From a checkpoint of a small transformer trained on Wikipedia: 9492 steps.
Each number is 500 + 40 x the weight over the matrix's rms, rounded and kept within 0 to 999. Layers, rows and columns count from 0. Numbers have three digits each.

# layer 13 attention output (transposed), 384x384, rms 0.0773, rows 243-255, columns 0-47
494551515549495444466488535436506428464480486444476432512544493524558465493501492418480496432480495516475484531483503486413542556505495458471489
490504448531468541526507481496495506528582460565526473465508523441457543557504513525507518491469487502476554507488524495571480493434479500574527
464543510539496486461466456488513512452549488429445546530459464542555471495502469471469510482550527456518504518504542527493473536568517463503491
573512492495554548476467531489538509485448494541510468548514470540506506541466468474529463479468477481519527553468485487502502480504541490470481
571517505525519429557543453477493477457516523560445468451551504480478530428498481450518534465556575499502592531502516539511479468520419477552445
526495571535556534474434450497530562423505505542480490426473501537452586493416574462526490526430533454441562484482478466439501513471439487488601
452479492554519521568486519531443526527545470534471516469526517516524492484532503457484501492478540475468509582553494437490491519562486498536540
554485485534496472468494474478460434552533478498510498506457548548497505491523529463504549483491485492512520470446531451464511536488564524488512
475446498477464513548517506456518511549510528488506504504495427553412512509507468497536506524466432479555504455548520546517563510473516539435501
495570564557543486468512509534483551498477538554489479486430509504518482460525439500465530529462507514498533550482591478471502534466510480528459
530487514541494557419488464507531524469467496523449546534539477465573481525453498506551528498505435423548497522527530519488474405463453499561505
486509482439478522531572466420493530552519470467509502544399438516526516455463442505508442468528488486496566541543506498565413516526546530497437
469500512511471564512501464534474544429509452535600531399461480491480500505454503494548431493415529461478500421469471500454566560532465498479588
# layer 13 attention value, 384x384, rms 0.0926, rows 244-256, columns 0-47
523464523535519527503483529465523552502494519517541520517522513581483485505535472489419578484465465447493485508523489497491574472533500526479529
517514551410467611444520542562492593487537467485492536479449484471502451478534506429505501484452569481480547548505541532545443489433498492494506
486511532494499512471526545505525431557510481509449507449565505527461490548552492530541413486528501521482580524452490444538462411507503432459387
443489470485489513459460442540495547502482424491494450430465417525429541432523540535545532494488509437498444531596527611457552574460458490434421
520507428452417525491488539546550492517492432466554432540508501469546500506600461492451497481549460493521487545471496498499526519436473507498414
551479600408459506457548516483483460483543517479509598577602503500449506555502539433548561465402482461569565479453501466523521517460509447500427
499566555474458472543515502525524501491421517538411496517506427531512576481401494574478451529577530479518512572541591481508521551495438495496509
529495480510472479425540468479503506474566498527469423517516495502486556533519517533457538507475541519546464523542491606516530532553466506496506
490505573413482473479498471519478542499551515502518566574488547492494550529511476408457510470472445509497462544518543485537467525502509509509559
482529511509547513493485481462504498519520491509496551447467515541469492535508474427484578464541467488491502539510465428523480499510554480535458
478512495464464588550534487522449464527557434587479514479574476442430467489482494489499485486481447479548471499446447453512468564532524528535588
528509484506485441519493540531425554544523520462565503562366523467516436509477487564555534494461436544514535509502460496480441390501506417500481
497529476514475513488476492480524506462502526506455405510496519540488472441451553526500561537488414473534492465551412478525529541485510525457462
# layer 13 attention query, 384x384, rms 0.0783, rows 256-383, columns 0-47
540465492564489465513536552502504508509488482497505500525400477508429494490494554511487518488438502509544529510495497535482546512561484506515536
509492499482500466478558451519511505510483459489514582507510507487546538466468531527525493488495482474527456505444531524502486566461485464474549
461524443530519490480458501512499487464500586468551506466517533464529453503523452459503482539549514494457509431520551429495494542484527482467496
532493507471482532504486515535472470557468466483507524479475530523494486478495513492528522462496467537454494474486527491474522517517455447567511
494487486556462526536496456484501488545475525413551484586537504492482523528469507477560483516544551494492523542538517449516470410523524525434477
473517462506518507527480480522505466502483572504562469481495480458503463481501484487539501517514558559548456518486514486462422424562530476412464
450536486471506495492518523502452438497515452519528530430487515477488538478405542534504578561500429491568566480519474588448544507482465533487497
478470543519480577425471547440520440505483547483508482427501500565502578549441534445503475511450451478483469432509502567490566527476500461418423
517476477479501524556567465534444564507503519608469450601471511492455504522519505520585470501425457474568559488560454457535489462477498461515526
445457548501492522447499504543472462500491517461556543487478503496591538479480541537507495544474459532454474501471455474474466426440567473474499
422499502503512475561550492523431477518457499515449461492500547478546523507539505541473488465456525450512518535505476515456498558498493583553501
459474487525530571374547516518482461456558505535440451575437491435518471513481552486456520558526436491506491509474520516554527505455484531411459
521517481483566526558580493497504503492488542493531479485527503449448513474529553483459493408492563560511459541492493428449463553532516539557506
435466490533537470473432502520460453486506500518507443477472522490439478494474560509487595482503493488514403485517516490537547452505499569562484
462526418456477520469512520513472484492505506524584466543481509481490531495520523557485487493586530530566494461546552483473520473549513456523483
488524530489472520578497517548471511442538465510461484472531477561448529524525479500518507481475473526555487507537479527477509494498457579491529
442498502561450541395476475445461547500515600477548489442511444533442470475540537515461525546493433523508479504510474535561493500469554524469390
488482537495522459523515461452505538547525528510496500447572454507509486441447467493469500511438497430499506523461440463526540564536528577487519
474477536484468487508420567525440546518484461472589458517428508572465540524477488559546487517437514471477441491515468503518586459491438502508528
441466467498502501496516526474462471547462490410519486485483505498493508533517517486493471502502488547441496568495509509557524476514526469496524
557527534522486465469478547463448434521553434525494435483560551456421551497444534522482518488485450493544552558529535514533511531537497428564451
517512396482492438442467435511502516500501461433559467529467511500409487502521576487525554502550470511598508408480464546471540520543531530554508
473524408556548442474515494468474518443523536539470529534492501443518503547490499498496480544502520540485499528541561477490509500528537478566541
528423462509388533521507462410532531498474540505512564483442571495458607500481505508514533577469407478447551527575430483566466514492505555403511
490519432482486443500486502543491515480515543552516521496453459457564554516444503475485465497515509481410428536496514517480562491572498505454461
555445454484487534495504488498509504552476482534437558505567454465460518565510492470531517493466568471512484529539466444487450456528488484527521
557509540482466485562499574518507480465533470561544428424512446423455504471451547504442499443497526480529480423438535511506501551527540481511507
509523493475492446497436502407439509497440523507486572454549486543500521517555492510533471526604495546493485457506486514449516439542501550497399
503545511477492507524521476481534496481494504557511425453500464486512462447517542531575504460478530458528558486447522361518479531542492532485523
497481489473542470479485468449486511470518538562509499535529566505497499471523553600488545493522434537516521536447479461409534440490497543511457
500519568501423514485470509433482424505505536480508461533494480517511492550499538454506511504512537504549530479464416509530396469448487485481461
476528494460575453511464480492487474567511477492547478502513532464477495564514462550474498510528557524498452451464572428525493568516505490517570
514507493513562504505469471496482466515459432501535512533517469477511544424466480535513521487547487499525471532483507507538574536489491504445551
518453561543524500455470495488496478473457574519505533511566525529511534534509466489478472514525498522556514476485578476529501512449525496528446
511519508488479514483498464510509480538515525522539465513452526552477504514551518481566593488540507452506496507546587566517519464491525419461521
494535453430532566524575487512416493496497539547502507445470452507503500451465474540450510497475488537523516401497509500450512523559496529537470
502516536460497509475493464510467507558534497529560605465521510536514499515510527453486553507506459491518442523512433445477529429523475528544533
522471496503443514482429471458549527519490497486514510534487581513522488511478526441536514524519493463464491507520510509533520471509492503442478
471503501513528482547511488519548507495571424496461616532509486486415536555463424492515489489538571526542502444414577510503494464475525543441456
521456470482425458454415484465544502458512508447437538504491566419577514547466545499585464513498494457355497498442471494491544501511489586525447
453514489493486547405496480484456499553448478470521513480460497501480474473621502531468541462445513521498487479482534467436525548590476538535544
483480496626517509468493483455504508476609395460477533432513526506416414457488537474488504522516446528503570538461439504584476463468491490466540
470507519479530526526511561510507513518431499478374555461588521500460432483575502572453489529496486527459550525530474448565510523430522462485483
468462391549497511537482525517525513488436455516454544583528549425526415528376449519589486535439460528487502446503506439512500531495478496500459
571551416566521490529548518533507478441517506515539440551515503568481460468443532563481510481499468528509478491472469493481469523567509493567552
509532573528471477485504486443505540474502494535614546405452491485547506526450489463441502474501469466500561507468526520463514496456502474393527
489491497511488471481437536530472429513525596533495472518465550506542459530528462515452449474543472442482518463564528473491560461507510492521430
508536467441457506462488479552494476435513485468553553525519535551464454466445518557464575474542549538536529450459585500478483518498516505456489
497486495443529441508521534493548473459518500452554520561501458489493472513463497504533465538512503451501489444409506509493533540490486521458543
610521568582473566489533554439460510464533552557441484426514476487430550442542476447547494575415432501519539576475483470456417460563583516452499
492519554570449458490466546516486497512567500442467513496499423507478485482511459482459460481486518513485453449513501519521482480478471500478493
458479472443491470574538589541456539461555540470566469481447529482554479514485512537526517511413415431555462473436486463543510524468498509459563
529488499516569543519489605486546517524488532441409442477508524445444562503491528506542510551485501481569459549533508461503521496557544539509534
509502540417485575499554452479466473475460501520491525438534434564431496447558538472503543551423464560502520568570441498531535458457490508489521
518455514460516548463410425512465519563508511472484420520431593477540516487556504527467499454453494437496535564571465459375542482516451527500491
489469447425395564481473525507489455538491497449471489493496490462399530473440477437482527461448512472422496454541458452457547527483496479511476
483492471559520448543410489482523503480496486460580483529427500510485572533440550524490415496529505472537498450507512499479534576484507481526523
555510559515520471471464447507509491544551510488502489471448436487532472522462450527521501438487480494437492469507466469495534528515453503518489
462480533490566468483519496586470537588493531595498466541513557438474488520455455497471497532570548442498424493447470537467533487522460495554491
564512501446509526469423521522498541484404523454469480529449508551537481562493488510455544451461539468450507464515490526438552458482480471540469
547496513450521490494516478561444554510496572550516491518453559537509504510464489534450488569514553548472490442506489500426505438447454565470478
510515485500479522454467576530526495488482444479513458568484449544490574494489529548482446496494451506506482522460560469465512480509453563519486
499539465510480421512505563481523476427513490545516472498531505481460571507475491528454552428471429452553507539497457512481547428504508552547444
471475547574380454507480440454503526512526578561471474448542477444493546477477472422514519489460513527491590568516425483462519476497536496523564
449466527494476551498501551543510509402492492438554479451560410539468511526542533502543507451451430528504528485422483500530503403502542480492562
561487500503556560535484534474522449460511515525409498502555516491486553535546533475522527530478503475537450512523485519557527463467482497580497
560481479510517585445560591507492464523472472565521495544462461463559499524438482500520477490502496513465454584480568489531507498547504481429460
515480526458499535488531539588502510432522505507494496561542476478494515491441474522477461475470480565516468535495575496511492483513493578535546
427488556500520523510441504477546512501517510467514476523522482481501479515536477501469552497537528474484467583493520544540569446514451417505537
531436503578487458438487446500498495455457508471569403533462477516492510450473499565472484586478439478525495528461512575536473429518481504525480
487529500413440527533487513411425494549521545444494511451579457493418498408487449503560478546422443544466520536432432416455454592478577573520471
447549416492517432515537497490458501479511466507524481505464479462597474540503500547477519556584569455437512505450559491451471502447526410547490
483547470468516434427489485507459536581566477484466442565540482549508513512512486468473545483493539551468477540470517500472582475473522490523531
557515462465565498590480556497596494477513495457447493538483549497469489481565571489483433500512569471553465544452493487440503497455558536476420
507482514532512491523505445435509487514517460502547484457506493456512441488465462517455481500477510522522545525519479519461499427460487468530499
461503507453497498518439446537498509518574527565507575509535569557504515496481480506517608442549587554530517498494533524518490466512502463513508
452486503545544522558515475531456449444442519494559462503513519477488458567487511444548486543458508440470494516531540527591453511476433424506445
429451520362488448435449505485491447496484506525462534515569484520573505503503403497502541500533501540477507462452474520424543516522509507463442
566529494469474568485467528420523510568476406571559505402472537548538476499530453495606534488494424476467509545520540479479451417476520519486476
479484468543539527440546486497453515500477501481453470457509468462531532582546470495499479584420461459533497448498563519487480529530530506452542
516521504467496489476461477544425495493557478539528437413568479568383526429580427515558579418539458510516538477454490544367470502481484469529479
513527442487438520486523477547467512494521417500528493482468566589495467554469473546465466493524533474551479519501527544512575534459488472527542
521490474495437432565451381501491492513582498466484525587429445440482481470400536489523478494522546517552468496501604530491485529469501517442529
478520521468478426456443516464415511505499433525549468469563517524516546460497462486550556480461435494498487524579522507504553457471486443536360
454511495521438499483523419470468527492556473480510525420485437437524534476503457486498513469469570472502543538511498487598510495500542481500563
548422548565550446509467491489493482416533540451459515467522499538500492421461470494496499558459484540488507489544437491518474513450489567511618
487495493419561536516461518570495527511489444472493472420525536538473510483480520552531516455521542476502514456509518490524536501501482554459558
508493509528511440406558509485546502514516442473537496542517550512502523534535525465508463461452504438457579466504601455453514504498494575544489
483492482497515537533571457558473499476426488567545555506501432562462479499513505509513444440568554470497523447531521553445483486583447480440499
515495535551508504521504465563538502519485473498538452534437554488527500531492516501511449506477482539490478523453542499510530493455527467502517
492543477544496552466467582567454453479434453506525539573527563462520501495447460393447432539558579501498461555514441486450546495536481512534580
516528491444485606598579420485508513601480480504556461432461511537500501450537474514567516470481511477544514534457541507448463515503496522533501
507474504495470435514511542598472536545511555522517467469545515423517526541509521515519472414503524481464501444518538510450471587536450461579519
499474500460538512517480515489515437460457506550572444491440440540519514484480541519604504545527444552536553530519503454473508519509496525491486
510528523478522456494526467595438539459489528494478486470493490500491462504482518536500543479550552499511514443494485469519588458464520541506479
554525488482434499577513455453465548524512482456506524444503479509507458539542485519451502561429510496501536484503470555495494539508476507490558
542491520475497563464489507532507504479487449552497488438475418511468537500448452491545526441478478441545486527505465528526500592503467509470526
530445564442433384498516469531532533467506503544477490466466518545525482527503400509540529471452451460461535540482447508479515496466504504508513
510581540507496531555502460537502505469531543475470586536494448424540471511504528591532478493459527520522472404468550442546519552519504490464467
515440537533456556511460534529543523495564479456448473488483496441493534425422568546478574479486502476431561457487535532473489521533485624515478
472529491486506470542526481553451467500540508483449532527574501535484510495524437552443487545508528527492502582552562493414547569457498510532536
527439425493486531537543450509475509515525417496528497503490515515589591502460434468543525411528576517434491479517482491524558518491529473480496
518497559441443494519521483470537468534484470561553503575462507421551528430401494481502536420536646503502478458482567581527459532422489485489550
539540522395463533537490461465519539511494438482472415443521501445475483531519545514460516548495480561475523545538434550497485487581512501510580
430530501501492517494487519512505477514474536483492501610495463504562470515428534561515458439487514488470495575516526498527500506490478377474582
479504520522495553512542548511563492520499451462433518490498481550522523494505463563536534471556411502552499577560597495425431479468483476478490
516518549539502431576546483516471474445508521435430487568544476488483448573503537468493425547501542479475469527541560558430526510532509566549493
501447464526466501526454473479470505506523498516499520502519503514533529528486518519488490503499482471544513448504456471473493528580487502458493
478548527526530536549459499522529525503459509408525496471540563432449504507546488488540463509502480483509503542510511459483500495523513464537490
471502516596584500437457475509533475453452515468501514565451535587605507486495520501539432466437498562470507528527529530542492456479455441520497
510477452525527536497480499472479538501533503524475526535501464513502481563513489444443527522488465497556471473508517542513505498511519521439567
555465493479529540397509466564460468501492461430450420523488516520459450524518544519477517452508541498471453549436551534500554455467509546533489
491533502525519487450480533593373495466530533546481506467458403446512474563625575507481592528485504507471511569527507536510424504550489504514548
474540505495526558458575498543470486473493488442537521522514543530553533532502458532479530494482420505506488577462595513513595528507517466499438
447473490541541441430469504525509455508503519534463440509488560493569575529571472542504534511512514556510434449453443467524563464490478542504470
466474463552550463512573571572482515485537478497505440520498422512496505544467504495512502506425518469479448533516546464466539440548529508496521
481501559516499512514452578489429524461530592537420541516455471439450460479526504491455448510535517504461450549545547562500537377542567526473455
602551493487437512507509515546550465443509509492571470507437451481496519506497518475484479488512517450502547509525591540429486512465507477490491
538522498463563560509502543478529510587532440538480556479527431554498530455468496477471487520411508548478505552547479493531542514497504542477571
513471462433568506540452512470484494452515469530553517454446522478568516476503506486530502491546485529578516541448508557455528529531548522486474
510520518465423536439479534497481492537518427524477552565511502524483550494517510586454509481527488559532513470434454456475513544427527496516464
471506460481471461528559503501464477583519554550435524566460517475475521533515569451383500517544563505497511515483455495534488509516505544506528
544510515557511496550476467502489468528503464516509533514466460534493468480464492504471485527467464482489429409511620504569494468497486480478544
493522506427489443602509455450481525515467479513496578515459490522627474569454462515473523533522587502518500459491504545528464596456446451475552
414491507459505532536436522514511507487448485526546480470430471400483467619437551490510463483488437422495510553469463468521484506430481527480561
454483491492519490513506559547504458514478491535433518533465436376487577558457489483479492588583476504518542478559501545508466468484507448478525
485519460525501487559436539504499560440518522505439488556507547524526421510507483429429484528540433481511553455562533497527515438453502547483507
518381439468448513477525413526462461452526498511536457529454543541480510558515465574501482456454518571492485516537474422510513505513527488474460
# layer 13 attention key, 384x384, rms 0.0797, rows 256-383, columns 0-47
524535575502465509536512487520541480521516447527519551492509504450513505507531487473560500482478468484504464507525505467469561485467503486514489
519538524497463497528479451539516507489498499552504570542486488486501509467509553460478492507472511493462500509470483480502474517490490439483489
493506468487496518526478503487454493480510476471496454527525499528499475482470478496515497501498467510494528480554497490515492533488539560478470
539536454521491471483524509518513502536507443545481503477489491513551540532563468466512542487498439465483470465480484532498452488518496537537523
532514545509466557498463482482450486520476398478438530536539497525515554441459558526489495552559491480489536512489502557490532460435520455486476
499526575473484509491484497529465509539555453444517510475495444540519487463476502512489477476476445488501533511522474478463545456450460514508533
487513530549457548479467487502483470519526449503498492486572478527474567441513495516491565497604515548549508553515531455536503437424487499446494
459440516511453495454475492497461472530462446546530511498558528530478529476494563457487491496626476482552519501449474536499469409497537445487484
513485405497468453494465514525521543534459572473514470524463517486499568525519489481498529497505552521535447497546516520480512515541432523527546
545474497494493478499454496472548476476468533533453468512460480505501518557429471526464505516479541491524471457522509488507514499469451451496485
534508441474548460499450504502477539528521451542473363492396520535491570500449563604543520516457497497571511508595537469538438504542537509569511
457419635557462491415495518484532515468476464507528514465511520436553549472473527398491539487544449446571505500490486465540483481471515534532475
460525440550559506553538518479505566538458511484468510479504529465530492446486428533505462466497465489494446521480501398511547502520504510553517
464509482432511500484506448521505485540460438562440502408533492528492539463484494594466482520482595502549540459477403515495552439447496442436454
501492526510476469509512521411546522530559499498588506427465482553441493489525551467531534486506475474528524507572441512461475420476501477457514
570517437519461570599429525436537512481523504444522502567534416527435539500575558444486544533469445558553466503563515504477520498493503538499509
511535510515475482472467476539460489474521527530467507447560519483495483463500430511519532504526565554511523476517500500519497449496512464454518
469491514490527486462507417473524490503550511489514451473530471475456480539466501531493524482519465461508495507520521514531450471550532458497551
519494507457399475472457471452504521394442456550489551468472471430456520420548501476517443500565444518523435475497507503546435472510497479558434
505549454487447510564426503466517540516487464501566503470459435487461496481504528411525554512524512522545580496475427543471481489493463550524490
580525472501496476484430511517485479463502535557473445524449405507458507469499447534492417452478427450492435469479501578454470484513436454463515
574512408453549491514540513525515481536484505444450478458505426520489525582438463495516553552558483533555509531513581453483503558485516456492503
477424502512517474492494549529461497452445508599490472509464463552538488527550513504458446476530466495507607513472484534462514534480535475428530
485600482555444473425502493462486461476566439509518482500533420492529468481519553498552533518515534580480507540520463563450542488486534533541534
619588532527466412536487531499486426457442456480501493485530563483488503495520477446517464475526575503493533492492494527516456475518545558469506
527520523468447508523602444527472494546478494504505514510477475489543457510485530534536581510494567482559569491474604522532542563549511488539516
584516503475539457510531524501580510514454432556464538511521442525561500527529514447537488509484496525479535563525535518490486471546516515447464
556480479508521492502444488555500526508513470473562488487454595479496493531525491480489547487452514468463532384540531559467575459506502466532521
585480544534555459393486537440534483466481462523464493572382473565527511513439451550542486496367501477459431500560439410470452484461495451540448
488469519464553505469456541479528506482517521488495484544453520466494536506467460544541521488472538481554544485547464463531588534529544452508485
541512487546515458482449525427493458477477573461533499486484526497531496424494521482500539559496500518518470486551533489447496419476462495481476
590513504498523515481495548455514514493549502505479578483523471489551477496570557492472479481468416506495461509479531524491578488480511452453443
486526544518498519521516529493506473492461509543530514520494491525512505472514524460450511562467453533506494525545490494535486468495494468545505
486540536488532474471537488500503460468511558479477474535499488523536509449488501492516493461500498517478465458514520554533487510510546555553525
493501576497487525485491492508467482518511555492491546502498473551464490481525523430450491516545472441451510497575462505507494579493452488508512
500458495481530454459523504499538461508479564445496520510454493476531538530538448443482431530502520479468505486487476540442532517510522496547528
506531499509450489458494467542505515517522532541481537488436548526500536434479559429489536451505485495481520491495512524520534510493535436535502
510476582492482505487540557542516469485505444480473496489519546543449620499501499492464499520529467497521513535553510503534503484442509456505455
496463525513480431462508490498525487506509489470496449539468538497453510488484499466473502453505445546540547489491458511555499464482557552472408
484400510498539494516484485473557472452497466471551561532548519471531480539526535465508510471544506508510449468460468457557480494490439545523497
440573458486453517453518482499474486505516498449503533536507487479520525499459487498454450444509493495485542496459454516495497547559417476538507
471513517498472503447503476521525474541474507534490460459517461566470500600459500507433507496499512577501530537437519497606467510484595544445459
540524516518473446435484508455450472536564474530463480499514562460501496460484465518525463437506508544508528545450490541533510529506535500483515
526455467459525500448574482462479499483522460568521522529511492455544470519491490489503483522397543510536574431503470462469427537603510598529476
464479452451493549478464489561498521543554535474522491462523488508518466480503574548508468482529500554573593489525486474509514554442529434489517
517469472494524497478517503638498467554458480505571473544477499496485462431549478465515462520497556449565500548473517490512515586471466495535472
518506528424440482454462540508524481423492464530634498515568456544443533443489484498521436543548484585538528487492512576410530501502474477457455
541484547572573441481485534503470502457489564554449519562433521469501539486433457516481467502511519458539514516524462500498508505441473471615455
562510454459473469543467502522478549503485560571477485499422410453455547463473476495547406512417521492561517477422440516486493593550501495532446
531549549490522495509500567492519497500460479514543508471415485540531514548546481539554491537452544503528466442547496531516504527530472490516494
517458493418514457574491496551486538512524539547512456532483496504505499458454473437562484591523558489546546469471450508450529462496516469456487
510530439492539480514546571510536480489514517461473478485561384369448481494542478563539462587510597532517471537466402464455473527540503478566368
508482513423467517565546446448544576495461523495498496473499496528562451474491488515439547513507576462462485485518491492483493468564487514455509
531482461499526496484436481487462504497483557458478524491548489465507471488558500496550563535493542512470524484518495475487490566489478478472534
472466456475497504561496456468510539504437487451491496556491486531499482510560525501493455551466534401506556447514477459504462534517549472414513
493533425535467558471492502540495485585590476529483581515490572519432546469490476571464462530466554481534515503456499485509471507429454442457496
501470511461483497482536528517502533524517540494493513507532550507494438506557497480429503422518497527536574477493532526431490507506506558498374
507466515481450558528531508402526490467528475610466441483498533533462519502454447478460472585536515523482504470495430496546460492469515518532555
550477462469481520475530512523537476487509550435540498573517500507507522559475488475449521504499505517525553539485467492512578534486505475482479
448483530530486505581514466501580479524552496469531555496499461518531514481504448476592425452528468531568529562496458510567503529445517513463520
424504466524541525499480521505519531491572496411526534476557444484520480515492484535473548473481473542432504468493498474504491518493449466509540
517513555552509520530466454444538462475487544498506485532447512482505517485520540475473511618533385521470513499454473579486412506431575480606545
554569504446570494458460533568528461577498498481439533516545513545490523575473479458547514511467479516520431417558518474530500465430501439529497
546481471484569527494444504475494431503598512426482550479510500492511531534555542496474499561520452536548481521466542516432506512536485511544507
524505456451533503499518460466560475434537496493434522506551527469413484514481518473500535510520423565523492532525517439513500440409529516500543
491533437459501517548510479557459529519499477480531540479515466507543403521443459607517541502493512507450519475477545467444514491448499526468517
527490503515620478532522470490514514523477459559570512462431498461531436460463517572539561478508446499491492484453488493510559417570483490484475
455432533486523443371532562518528461517549493541429445522487477531468504570443467546499516558468487456435508457521520509478471448575505516489556
453563450476529473475513441468509512497427502497447467517511536498537518581504486485472483498579512495505450489488480459528462541578494558574563
509434436455487541483531491463489451516498450503594422498334511563461503483519472459502465454503536464559539470534446519457530519490523478568459
521506513516491438485477504494539512497508457476509524474489542500459480544472528499462457451445475525503521524494471551513478525465522512489512
474478494427521469468515467501536534513476448472486530551495450505451484435506452512515468498480556514525529607524496528536527454513461467455524
490463473403486539462477505611432542546515463521459461523493532458441447462495448559528524481540536586450523460477441517523542484539489515565468
450502431447539469534507420480497439561454527491455509431495455516468453579474455584596540535443548543487513454533469577479461518513495521454508
475501447489434546565515491465526483511513527521489549494505500510505438512515517395549547406531492454539569539540546480522606460530477402440504
535478492497466485597440471485507456513501459494398534606563470507456548489468455481391475561539570517488530501628518489536520472505424444464489
583481463555514523520479501460511511470556504580494451510505503469535525509474508465464502452496546500542487527495501481491516487445521458507508
437554463529428503489456457453470577424539530485482531443553543476487514476510484517554481472553407521551463553589495496523465556419517436445513
491425457440487459498479495548531472458477485517506505543450518500461506511459499472490546508526470449465495490532496490520494599473510556535470
444464566471487483540566500473462446480452504494517452427419462614518510530399451507510466472540466517442455433449422573480555497500468461515532
579442500501484515491547525468533491514511516445581543516510528491504535523564572507472521499436459489499451504506547545541531544482496496549588
506411540465518405517406478488521474509452564563507406528470465517531530487499491535474506468543490510456501487484470471485458541532488432470478
474519426579535550480533551490488505505452495531536521500505518552589507545567537450467486506482455498543604543508490489473522406545481513534494
525506466533450555534450479533560462521546469499486499501450457493488545483554463508563454464538470476494481482509564555552521581487459451476552
510515516562535505477512506500552433478497462473485513511522538472506464447576429470470499563576425530502554512487510462441476451489530540527463
474482515527475530459474502506508510501591530555450474436510466498540552540514516476507529411504442524542508444500438500443498573522491540493500
566518475541435389492495487532511508466462531509493473565458479490491514460422488537552465467502525494495467481590500482518552518449514502485395
490532466451498509519514494530438496512522529545593584502490457514540422563540491545552403503496463574527518471492489604521476469537449536492420
470504481496529522494499467469466473500472458387496447577493545470472466568547506458440486514475514553394454584480575468499506481449505502545529
470423540460500514550538444583554524515560505498581483455446464428448508427553478519557481464535413512518480419493461494454585453475529514439529
491558446498442504399473588466497499510505450493511482583540547550493510469526511482469508498452484460523470540469468458527552548496529419475508
493518461487542510476449532473546498466493527478399477524519486542524516600422480596559593567487497517523518473515416514510489455529511442584504
532469540494512534485435578495559482541508455473483502497447526500476509476510535499497583489472536457440474537535447520440553496485553482467483
524561493544568476486476505537534559493495476527485478548467519472526503537579490471551501503502484549511479519576483467548538498482458493491498
476548537510494530521475473538542546518584501501532472434479451553532566444514479521485510510558536590471549523512464490484468496486508442497478
536511537509514498537464490521485516496485511503488449562576602475524526484562533533524561448469490463481510507496561469488498478497487543507611
591476485496424542495542509499429453513561523542478445577448522556505540521555474485606526494514458466500477459496471487520532499548558481561428
514489476485563491607454516414498538588480489509498448550477521514546451442442503440529530541514525475453542486540508510539473503473485540513567
506469457498499409442526552506449450394479483595480517495464516524448436433381450453486500412451513502526425527524469517481536503513514560493544
493532566526494445416544521544464488502443534575402523439491498500505486486469571528485461533444517508560542538578497482519576570516428467542470
470449588541459530506489588489494508494533528356530564508464490541483463464526537479472550450518506536495513499539549474503475494567501514424481
459522530521443500508520481460526485405525519467515388372491551554420484439521507504543528476505458408424531499493472532503456522521479481526486
458502504492455478509467536427487371541509579481454485530464447521430496466486496550503486478467463461544490571540472511525492476500462496477422
516511472520485455456476500434440463534464531465484565501522533500535467545476444477486525523413466480439501506500525495480544469480439470546556
513502526473516496522421521506488479495481497585490575512507505423480472441545503512504459468472546532513511548504453479435528550521505504472513
496486579515467531534465580511432528497555556468542522519520490573495522502445588478500461536564431426448477518567477516497506517507531563544566
415475495474567449473483480445553515491432493459469586519552509565545490482512446457496503508433543506471504565475503461455523483484464455474537
601454473497494537489470469559516459550536476485474503538445548489535572458528487473433475516487548484550501497503444514453506534534489512492493
554487522526484502508520509515472470548513468460498480502468492556540476532529533429478499535473480497498497459531513523501469559468545523483489
511468516491538509522528583478583517501547457500543492478446490522483446484462465473525516564471444515571453425480489563426526508472472497537434
499496496557472462484506488456549484493473395525533492488557495437568477560474542512488455451469524523514393481502517422468519433539534452498534
472552500536482494530490467485499497514488510542540444447502499515537526442481539433468467432442526511478509452451406533485487480528492418520476
511540489526571503463473390483536496540452519492519487482503656450583472459420456497507522448461502424491520541491542443486594494522540531483619
475561496568546486463514533532509492503498435460482618513474565487541474524482446472501553499618528488526476446455513492529512594437555489436509
588423456501426526465543451539480491470468611555508522530505449491552581485460438567519468461592515555527500446463401490516519473492478503395477
542546469480525518495493469562493485441556487452555532536385439560500530497532511459490374452585421468497560499461465530465471558536505471518432
432486549528519412448461425585535432543450535539483515536441522528488486457491498483441453423525534568455494489438491497518552629470445472490545
413535519486511468464451510510514468503487480450535499481577514477520486454502505549544481490538491467554473599503507562451514555478444519464521
501489521448522490489513458470553516458513510377511483515473528552535463502519524523499602514592489522487527508514537451596451492518507489497559
428563478535484451508547518496537457478499496517427499485488466523511491480526452514478504509463554522499499490495491495520502532463484459496394
453462464495523488507515476467487517505510434479507479467519566541506548569568486472463488497430470554470513493574479499465420468539417543537490
506465467429490527527453495470455505435428456426526533531535438467466528506510526476513430517499505541535427499542551498506504479553485510520456
483495441510486475530484464596434461497492523639526472546459460485416508511469498569480456491519488556564513521483504443446513546469477525464403
440471497500488483452438507481558517465500498452501495529496549499536505528486556482546501492481511477458530447476526466488536480481527509573564
449505522540482485527492503479563478444484473520519508487545514568515527534478510552510494460458481540494512502503472478488499515503488532447435
561524411579512418571507490449517555560488564497527477463501529481549548481454549440408526431445512458492472496498496530524510455551533486469514
500484477497493498543531460570559552499540476515454463572446469484480528514504553543445487501488492471496481523476510440458491535498449480464471
486499522495467469494474502437545516489495481501525526489450492532444480501504484454506537522482485449524504450521504488459505485423564492466551